Weights of a small transformer language model.
Architecture: RMSNorm before and after each block, rotary positions, no biases in attention or MLP, tied embeddings, capped logits.
Training: a variant of Muon for these matrices, 520M tokens, 3969 steps.
Each number is 500 + 40 x the weight over its row's rms, rounded and kept within 0 to 999. Layers, rows and columns count from 0. Numbers have three digits each. The size before them is the row's rms in percent of the matrix's.

# layer 10 MLP up, 832x320, rms 0.183, rows 208-288, columns 160-239
088:532480491466451483485461517539473474492509485492541480482481464418447541492514489499470510541510450576542499544462438511511489498585479610558458480519568505497500474503480531460480493568559504543399503503502470521555423479432509461444539487
094:485512538425528557525506469456441505516446445444504554380549586542481523499497505561572497486522481491508436521477491500480505592460528504491530468473510546505439486370478487544490577556504427481483452562484469573524478471476528540490562457
094:488474520522546543522503513535600489550476412488490512479579503547456469463461492548539531442558511518490419473482482444588489506517481535550526479410489450453431522473484490544490509570480486508477489491514512551494441502552439544538533473
102:495591446463505523600528449457483463504493461552502507442482489519509488510416453481441470475470483452501444429456578548512522504516493560554494505475462578480526491493515550502455538559544562540513441504460502491471561536541534526511513529
102:454479492497516455455483482524519563419523475521454537481427479435443514515519508523497474573547531470529489508475481443541548523501511535534508493476547519535465484520495475460477498513497450470540447486476520562461477564458502453512480494
099:506558492491512504524600462505495503474525578496453463489441480553500528539486498466505550469484489465481511580457510469529488516507500442495500466532520456493467564511476540476549528477512515442522472488569569491516541525504539532495459498
092:490452532410515471469500496501465513467488526439462528423563548501502497502430495478521505464579541580476470434507493515531605568521454458540495518491536497514456413497477506532520521415543577525446429491512505508503526441509485536386482493
109:553527518532460475479444478494518513467444514500469534490559475420471443479537481517389495499449547456480527500556492485486565461492460553494435468516458525471457515534470513492476509503388530540519466547428437468505533529379456510452487487
100:539470485481428496510545436535453483519456614453464504478588494515494505446463468544498490440480494432446500427436507439460554546522529563460499450493513485526417525449492524471544461519519383549490460460520521513460507478501505519542541513
096:492458461495447607467504507497597516482522511441553565467490486445518484507446499466560545425469569459487559457503477519469532380440521498497490506498477475485509599592498435497531518498606556488502443516482508525486501553457587450433495549
101:465508491464496553452471483529593518568530526526531476477464533559465498525529498464487537487439508464460599454470521510496429505505519486594474494504506499443493447540496476516486491495523547504463522513539456444518517473475508474541523486
108:446490527553504470426562504573523551439493456504490461584476434567528531502454504422573526500476495447488523540532559541477515498473455525464532505597511482518518487540560452503527534559519474477461464542487548491558484569491553555527533514
100:546513512470540511576488544482475495558507452499506509527465525458598553479471557498463527500485515477480555415568477535448527516491424507430525569502458469527548559542557532488498555462493527470485460491530475452501476518514487430448475467
095:521495564577432465501485545497484496526499511532469467496520496442507480519535437485566502550450523468512444483592510490467460535492499543501507485509413503441502478515595513508447514497551465449472419494543519423507517418507480507451581481
111:486453438525515474455455507435497471554503446512507448552513540519531495494467569523502520545503462468479540496530560464480525499511460495482484532435518484492464492478534446393487475509565544490499469448584513405535520470491520518487465478
099:428475506547463538543469515498545543536530503518483481567509469536513426537403442513555468528568580447507442486512546569516441527551523549451565506591494497491510555463488473454545455513447526443518554479482556469487503517533457458553488441
113:515539468523624471498510427490463460466466510465502548446450479535510519458518481574534532404440457483572518548500574479508561523540461474472484517519477493518530430495541436496473520498473494442489533459468491499471604507479484571485447508
107:452518565482503455526545549540513526495489513480501441488459534521452467452537572510472509534526583518456551501455456475481527475533489508450506552435551503542442483505547511486561460539460563529482502513524527421465537488524473490432459462
098:441541479517443473466510494409506413435523478500530474523581450480519570555465507584529405476493436449473518455532471478499472555536569495482514505487541574441472497427511470560496465495458517457519493547480491494547528471505602516463524432
098:533561427452475494506457532537471494561460454454505494417501457433559454534504499511500507577553501509551480484493490552432549521572508508456533488567465482496450542432502529563525426419487604520485536568492464557541415463512531495431475514
106:472526488548501528583480465497532613454433532536542495460451472423481421434488555536509463492550493451464458450482549464527455565514508526462524520519505536469476482486519549463512464489533506483511476481509457468458472454544497547477484478
104:494501570431537504572506496558531459447490499509420466517526454509471487491433506447566542516463479527474484519529514524458479511567535457570442454541525512473464511460487460502500560448452430521543545544504536525509515569460534463424488622
097:582492521455442517507524524509471562463502496473466499493532511509513573557492511523471482535526473474458466502451488529452515485522529493488492508481482503474555464535521467523434581475555503455506540478451480421493571499610485470545519499
111:443503492552568424453435552497423509511519479485462519420601499460447532496508536519521490501488491463523498514549592493562546509509437499513435498502480518523518446476461489545455549580513554476427530489500518537508548472555529540482549481
098:496531499505526473567465498500422507513473506538573547426484429446560521554454539484535522579507569411480520506536485451503487569530536551478458452545529553482511453482603519561520532517506432514476521460484481524509471515478550437512543508
100:502488495512555505559531455467491491541557520464547512437497496428475464500492486521529559556499613507480552499460457542524463447503515464447554521515507535545560502525478446491475451519563476529460546500449508509485535581554475486465537533
096:476485502480480427540397471522551527471564470586481469493561550476441554506465429475471540461505562526486500540461543515466440359523507523479496452521465463492488436559472541504503453517536527528580451505449471495483509451509480445499581576
102:460491494421504450519520461495530572512511426542502493517514471463522496438510583535579480495561475546471531469592549456523555477570555506552606484524491432483499553553540538496465430564550484532533455485576539512473600518557520513586516465
115:435539484553446537472439546529497437485455463498484512462474547481560501496535492560479503485504459509542435513439493525490475539509458492423545452554527534474545461544530540549515441519516585515440510512510541486569466471464508438446510512
098:589458486480553524508571436488530412473608506544473523537539453444485513581487522486582558514541516589445422501495502448528553395485514456478446448523466486447444459508491556561500489487509493491497451535427504479490466509533495510520475484
091:518490508495515563553524464536537529533421535529435493536480499529539496455514525485539499502493481397499464469537412435548477465561577531549483518519456529555519491529438541551507496491558459511490536538503446508514521515422470512509504521
095:587545416532502487507584553522546605497439470510494464491531486511553506495558469582447432468540455489507451492470490557513427516489505437462528514449515498538466450573472465489468526450493510498548494518501474466468508480492571554501492465
103:500505463495478449523525492468516431505537490468517555509476524542446531525512536544548412502534525499409474512545436497508485473529462448521400475470481492570532515454526476490505491462448466500525496479480491551552458489491517531548508463
098:463548536515534496480465488507472593435515474483535549514529402531438468516451552515478433527432559424434617471564463485453504509502540475552463566517537503448466439519481508501459504506514516450480452459490546488485530495503519493506451507
101:465500465540552435516537444543527526453530435538510467505528448504479500511527441504464506467440417520553517480502516454469440528495563431475474454464496487460491438528483575480514487493517588471493484538494525503433523528532414493495458509
100:557492547488512485488521438446465621470526535515528471509561486477503525446526416455455541522504451508508505482493500484558505514521432512494502527522480498524517508536462524470498506499469500530468549478539425529486487578564490477477525472
093:484498499465549490479481494432518483482518549493476472584453481579495501486501491496508415519454506447518418493498547450578490470538487492457483489487552544597619509452550427506559549556490489474486486461508512522478472446450522494534524518
093:533478463500432506529546512492545534502520470469560480507485499464521501525518501497540485521542493476398516570503523543524430587517503533463486575504466432462517415541458386472443474472434538496517554529476442486550480441440411489468509452
098:507448483523531525493506501535510484465542522536477498491512468509499514471414499487442469456504525463498539537495510458490444574448565483534485490497501472532506487546529459503527566515470567451462520530535472446496445460470563469490535547
095:507450442520510502595471496520464528510584487501504525527530482506505589539515504576469546508510483519452473433509516449510427538408543482445498483526499557497528481491505456503501480529486563480488582496524498504489493464492520497571561511
099:565521549498498484477514537539463537431465509498579552439556467451548455535493477528439497446445472521456494514530515553507487450463448455425508453517436551535541467470396456513499542536414505506474522435504527437518536508448492573472514463
100:466513413506488468543451472517504441513466519485491441484484527531541517546463468576488502538465473446521453480550459462567548497571509505514468481547509495458516524513502455540429487493528561488505516520448451565468515513522422573505522463
105:469536456514496425565431450506473533476487499482486503545511495506520427474515486512499547443487525493510501550529519451568441485477465503471452487485517549514519530495474576454497477510484537474511455479483431580411497531495495530471495494
100:471445526481477497518622505502514553451454568500524527555523461469486457532471488493457537455570563510567443415488564406489509462509468487500459428457413542460498518552417528504499523492525496540473521508534428504508484474478516444479420460
098:506562548522514458532499467493543453490571544547466515488524511464511495462489532456501477459506504549490555541558481496514513549460444549481565553488527544544571447513448467523564461492503541474477507509536436445523484525446530439492479532
096:474523466466538511575491516473441532502475459460540448559521481482506473558565561505515539538489469544500558543445543507528422482476534493498455486496535512540492426517495487489576589508466542503499527460450494497502518466570492527568486548
099:520501519616516464523392462478476502542506537486494485497468550459526543497476583521383504465494541547439471519490472459501531436549546496578449500495528439480455498433468503465489482443461557470470510474550435490443518519561536520454533502
114:575485508508395538496468539532568544504471483467547540469501563498531526496560540472484500516454589478514400527500519438527452478496472473538532536440531521514598471467549535498565466540513518461515474561550517490552579523506528497514493518
099:469554512473489538476504531507490497457549556486452534467573573521525458397496446550531554451468513499516442514476546579511464553435469452489461556453490519544508488525510574493547551477524516530436579552512490542521525499491458507518584453
099:553545486516603499502540474511510448497552554535521509503491492545461547531534481554502495480466550481583497382520526496560557511533458500555510528526574506518475562518527490494532500514484577504466476518463511489513488510492554471497473505
098:469513492534500468561395456477441466450427500513557542506530502447494522553529507485521499490466490511470458470480473444566601445528464446480430543466542519568487488541510430438527525500481538478492509475534509582490451549515516534529564438
103:443495505528485417470421479440558514528450534500516527487510551541478542466514597482482555514454569577509545551477521531492464533475460537421433574518485428493486575490483490496512509452514477570484557455543476497522551545520521546521474505
093:509518514500555473491549512552489532500444495483477515558491515504487457463567423452506464488459518500484450484507535512481614465481445465485574445536511529466487531576491406509547548508518567467513506431482519492512479515504517508483549500
106:456582540507485518593498514525512513518489496573609531486496569504548509518464476566520508526535516511546450493353457509491492537471459518512474422493507512440503547588474532494586510520572480461465530401464464429514497542600458509481469537
101:465495505484530518437497464527521569545475533427483492592448509479449418472414610554429497545483544463560527493496515454572506488563457613499475533447473492539504446559500533459500503478450486560517486540565521545457486528485450439444516532
145:524463449528481471566531535437535537502463514496568523502509550489537534565495541522492536558483501500553438525524549472472501566491424529411522490530496552509507518442523529493569443471479495494470491510552407505497580426498462483511473561
101:532406448480494492500481495522509487518514457539451547475441510509507513547534468522535456462501539529467571476517474578581564475388513485450491486490464520528453561478437538502466536494478487509528519504443534506528534469407506452470494461
096:449514468561492525488482487476515548482448517487494544554545495496457547545508421453457482477468514424527544563523501514490495460583450518461386496550482522565472505524515513563519488463531514516517481584457484509444494494452475469534557500
097:476474486414499540564558390500486487510512462519510485511516535510455583454456503489546493483468568587487509485506535474417547478471483484536546476548520441560485562404533584507563524511461478460545509491531510540529499471505496497474420507
099:542497543448493460484481477439401486539580480526522487492546546463522485488503508500483597525480459509502492510477495545477462460480517516436479533498520490524545475519464515518569466499582522511453446511448482475506486491583501462511503434
102:546498522497483551459511479500453492476504538505495519497559411476454480539531450479526473505449559441500495459516456431584467560466594485541544475524511560546452459457533422483469530482480492475510478534494450586542519495489539553383475445
100:463464495517551505538545518450564534531523457499570467403386436469567512491481496506496591551504530489474529545533488533524453494503524494484518520522427566458503534557512515487498448506484528621560499556471463474484539487572444481475512533
106:552561583481569492528489499431546555515510504506548487462486512482493553526485568500422551512549519480578448566462515521474472516523463519432460572449418542499507495441519501478518531490491569444463496504511466474533573522524566453474471485
103:499508483401470534559453537538492570462514505533576465468457583453503462429500546486483443471506559522553458485493504447540496516568449546511504457511495567492495502491446535452424563554479499443494428474472487484459509495518595502488543446
105:439514550539524518496537537581484497500524542552493450502403541478436549499532453516580431530506537512517483474563539430522531483558489441490436429507587531473531538517585479521475479527532491529522491518507584426483611535464432534465463508
103:490476544488580506534552455458507506503527487473573531506487495565503580548491419452491508595497474499470481490520498483525537573519480565554491469476446511526497486527503425438545499436468469501506503574489525508536463551525422462494524416
095:453527476461481521520557485462540449495498451516492448517574519518546474499488454428511494523408485536454487472562522523482525535490489451463569525471466503498432490540493506597530490426562414470419488472481483573501540431450467491551536465
095:529458429506442487490445487506512516490486578513496507428487523534441406450478458501456518553549550443498555503489543531442498551546444447514536451449460440471564539529498498492513523445474488458511515553504486543441508545463477500592502440
095:560496448567471497510504468475493529510468505596541474506512454485436490511533485481567518524510482494456510572508512505548490495577425490535497556458537512592484491525519515438510491537476500415491465556526527489519532507522584496454434488
103:472470548412450511507478500514430448438520430482526502504464510513509420521509473436461491422490505527561478457494547552517528540480470488490540487523492533474456462447517470540449485444445515439550552530475477495538535510510452409472474498
097:530410455502535471525476411471549481471507402480461491559450478508542527507538459560489477426475530532474495507448464483507452448549489532543543491522513600450543505559483537509476517492489428585529532525470439472443469613514479464576497423
101:496566447415503473493484597551564514543461519498418545501433511470521475540462485483584495506517506563462494429467532532509451541458571473519529505577457432436465523549531548493512509539500508481462527480518526597469520456493451500521488541
107:403449471486470577509471527517430477527518490533557465557427490603518548548459484544549464429514501533514522427520459508465461555541557493560518498470580442572495519538541556475474509523470542492503515522496469547484449471487472534557512551
105:518455527501499488529451456489428500568468532534519538508481451536456522463521499477475593450539501573437460507528539608529546511469471504525509465513480528526521561472549509524545407504553505490524425499461494469579486538553494489547572550
101:448452530554519511419424483519470537522485491515456518527518487507512563500510527505523414531452500495436490497413504453482581529506500498504491464526488511487517456485497459526584569575490494482461576561500503609498483453553515523446540512
095:426483471454510486445515486500460556518486470545453513383512581521462426538515515551493467430583471534432496523489479483541525519576466432485495467535539481560481542515434501565502462535436452551492490502529480477470482497437493477578501492
105:570495429447485534492486354490548494461475524511513471518449489505468508491466456506519521445524488551501557494416588509594572578418507486559525432577537558437502461519471498493473557502486526500450572440455525457416528503525468505567502495
094:494495530482432542503529458573467512512487555474514536413532517532482471551519561452544457483466485563436487498519458533471510505502530509481478490482485494504507466519507476428514500491531495441499480563581527486502511527507438524559540496
095:490527559458513527468470544514529530461487444543546584561509526460523476454560489471478532504519551486524516453503461507481524556552452437540479523452491504486534490551506529514602523495490481499473476465517471445536533492504482506490536524
098:508446521465571477459424437528576468493480446548526519580548535498365431583545555510495482502503514529498559464561487529509586503470484478518468512542534567528452530435496448493529456514508507477533432508480531505486579533464503485503473488
097:531433535519449498417485498496519498452491545504566506450460503480527507409467491574472538472545457469487466470458481564459529505570502496524562492454454474533425521515561449470467548529533558465507453545479451514538497524574506461473514568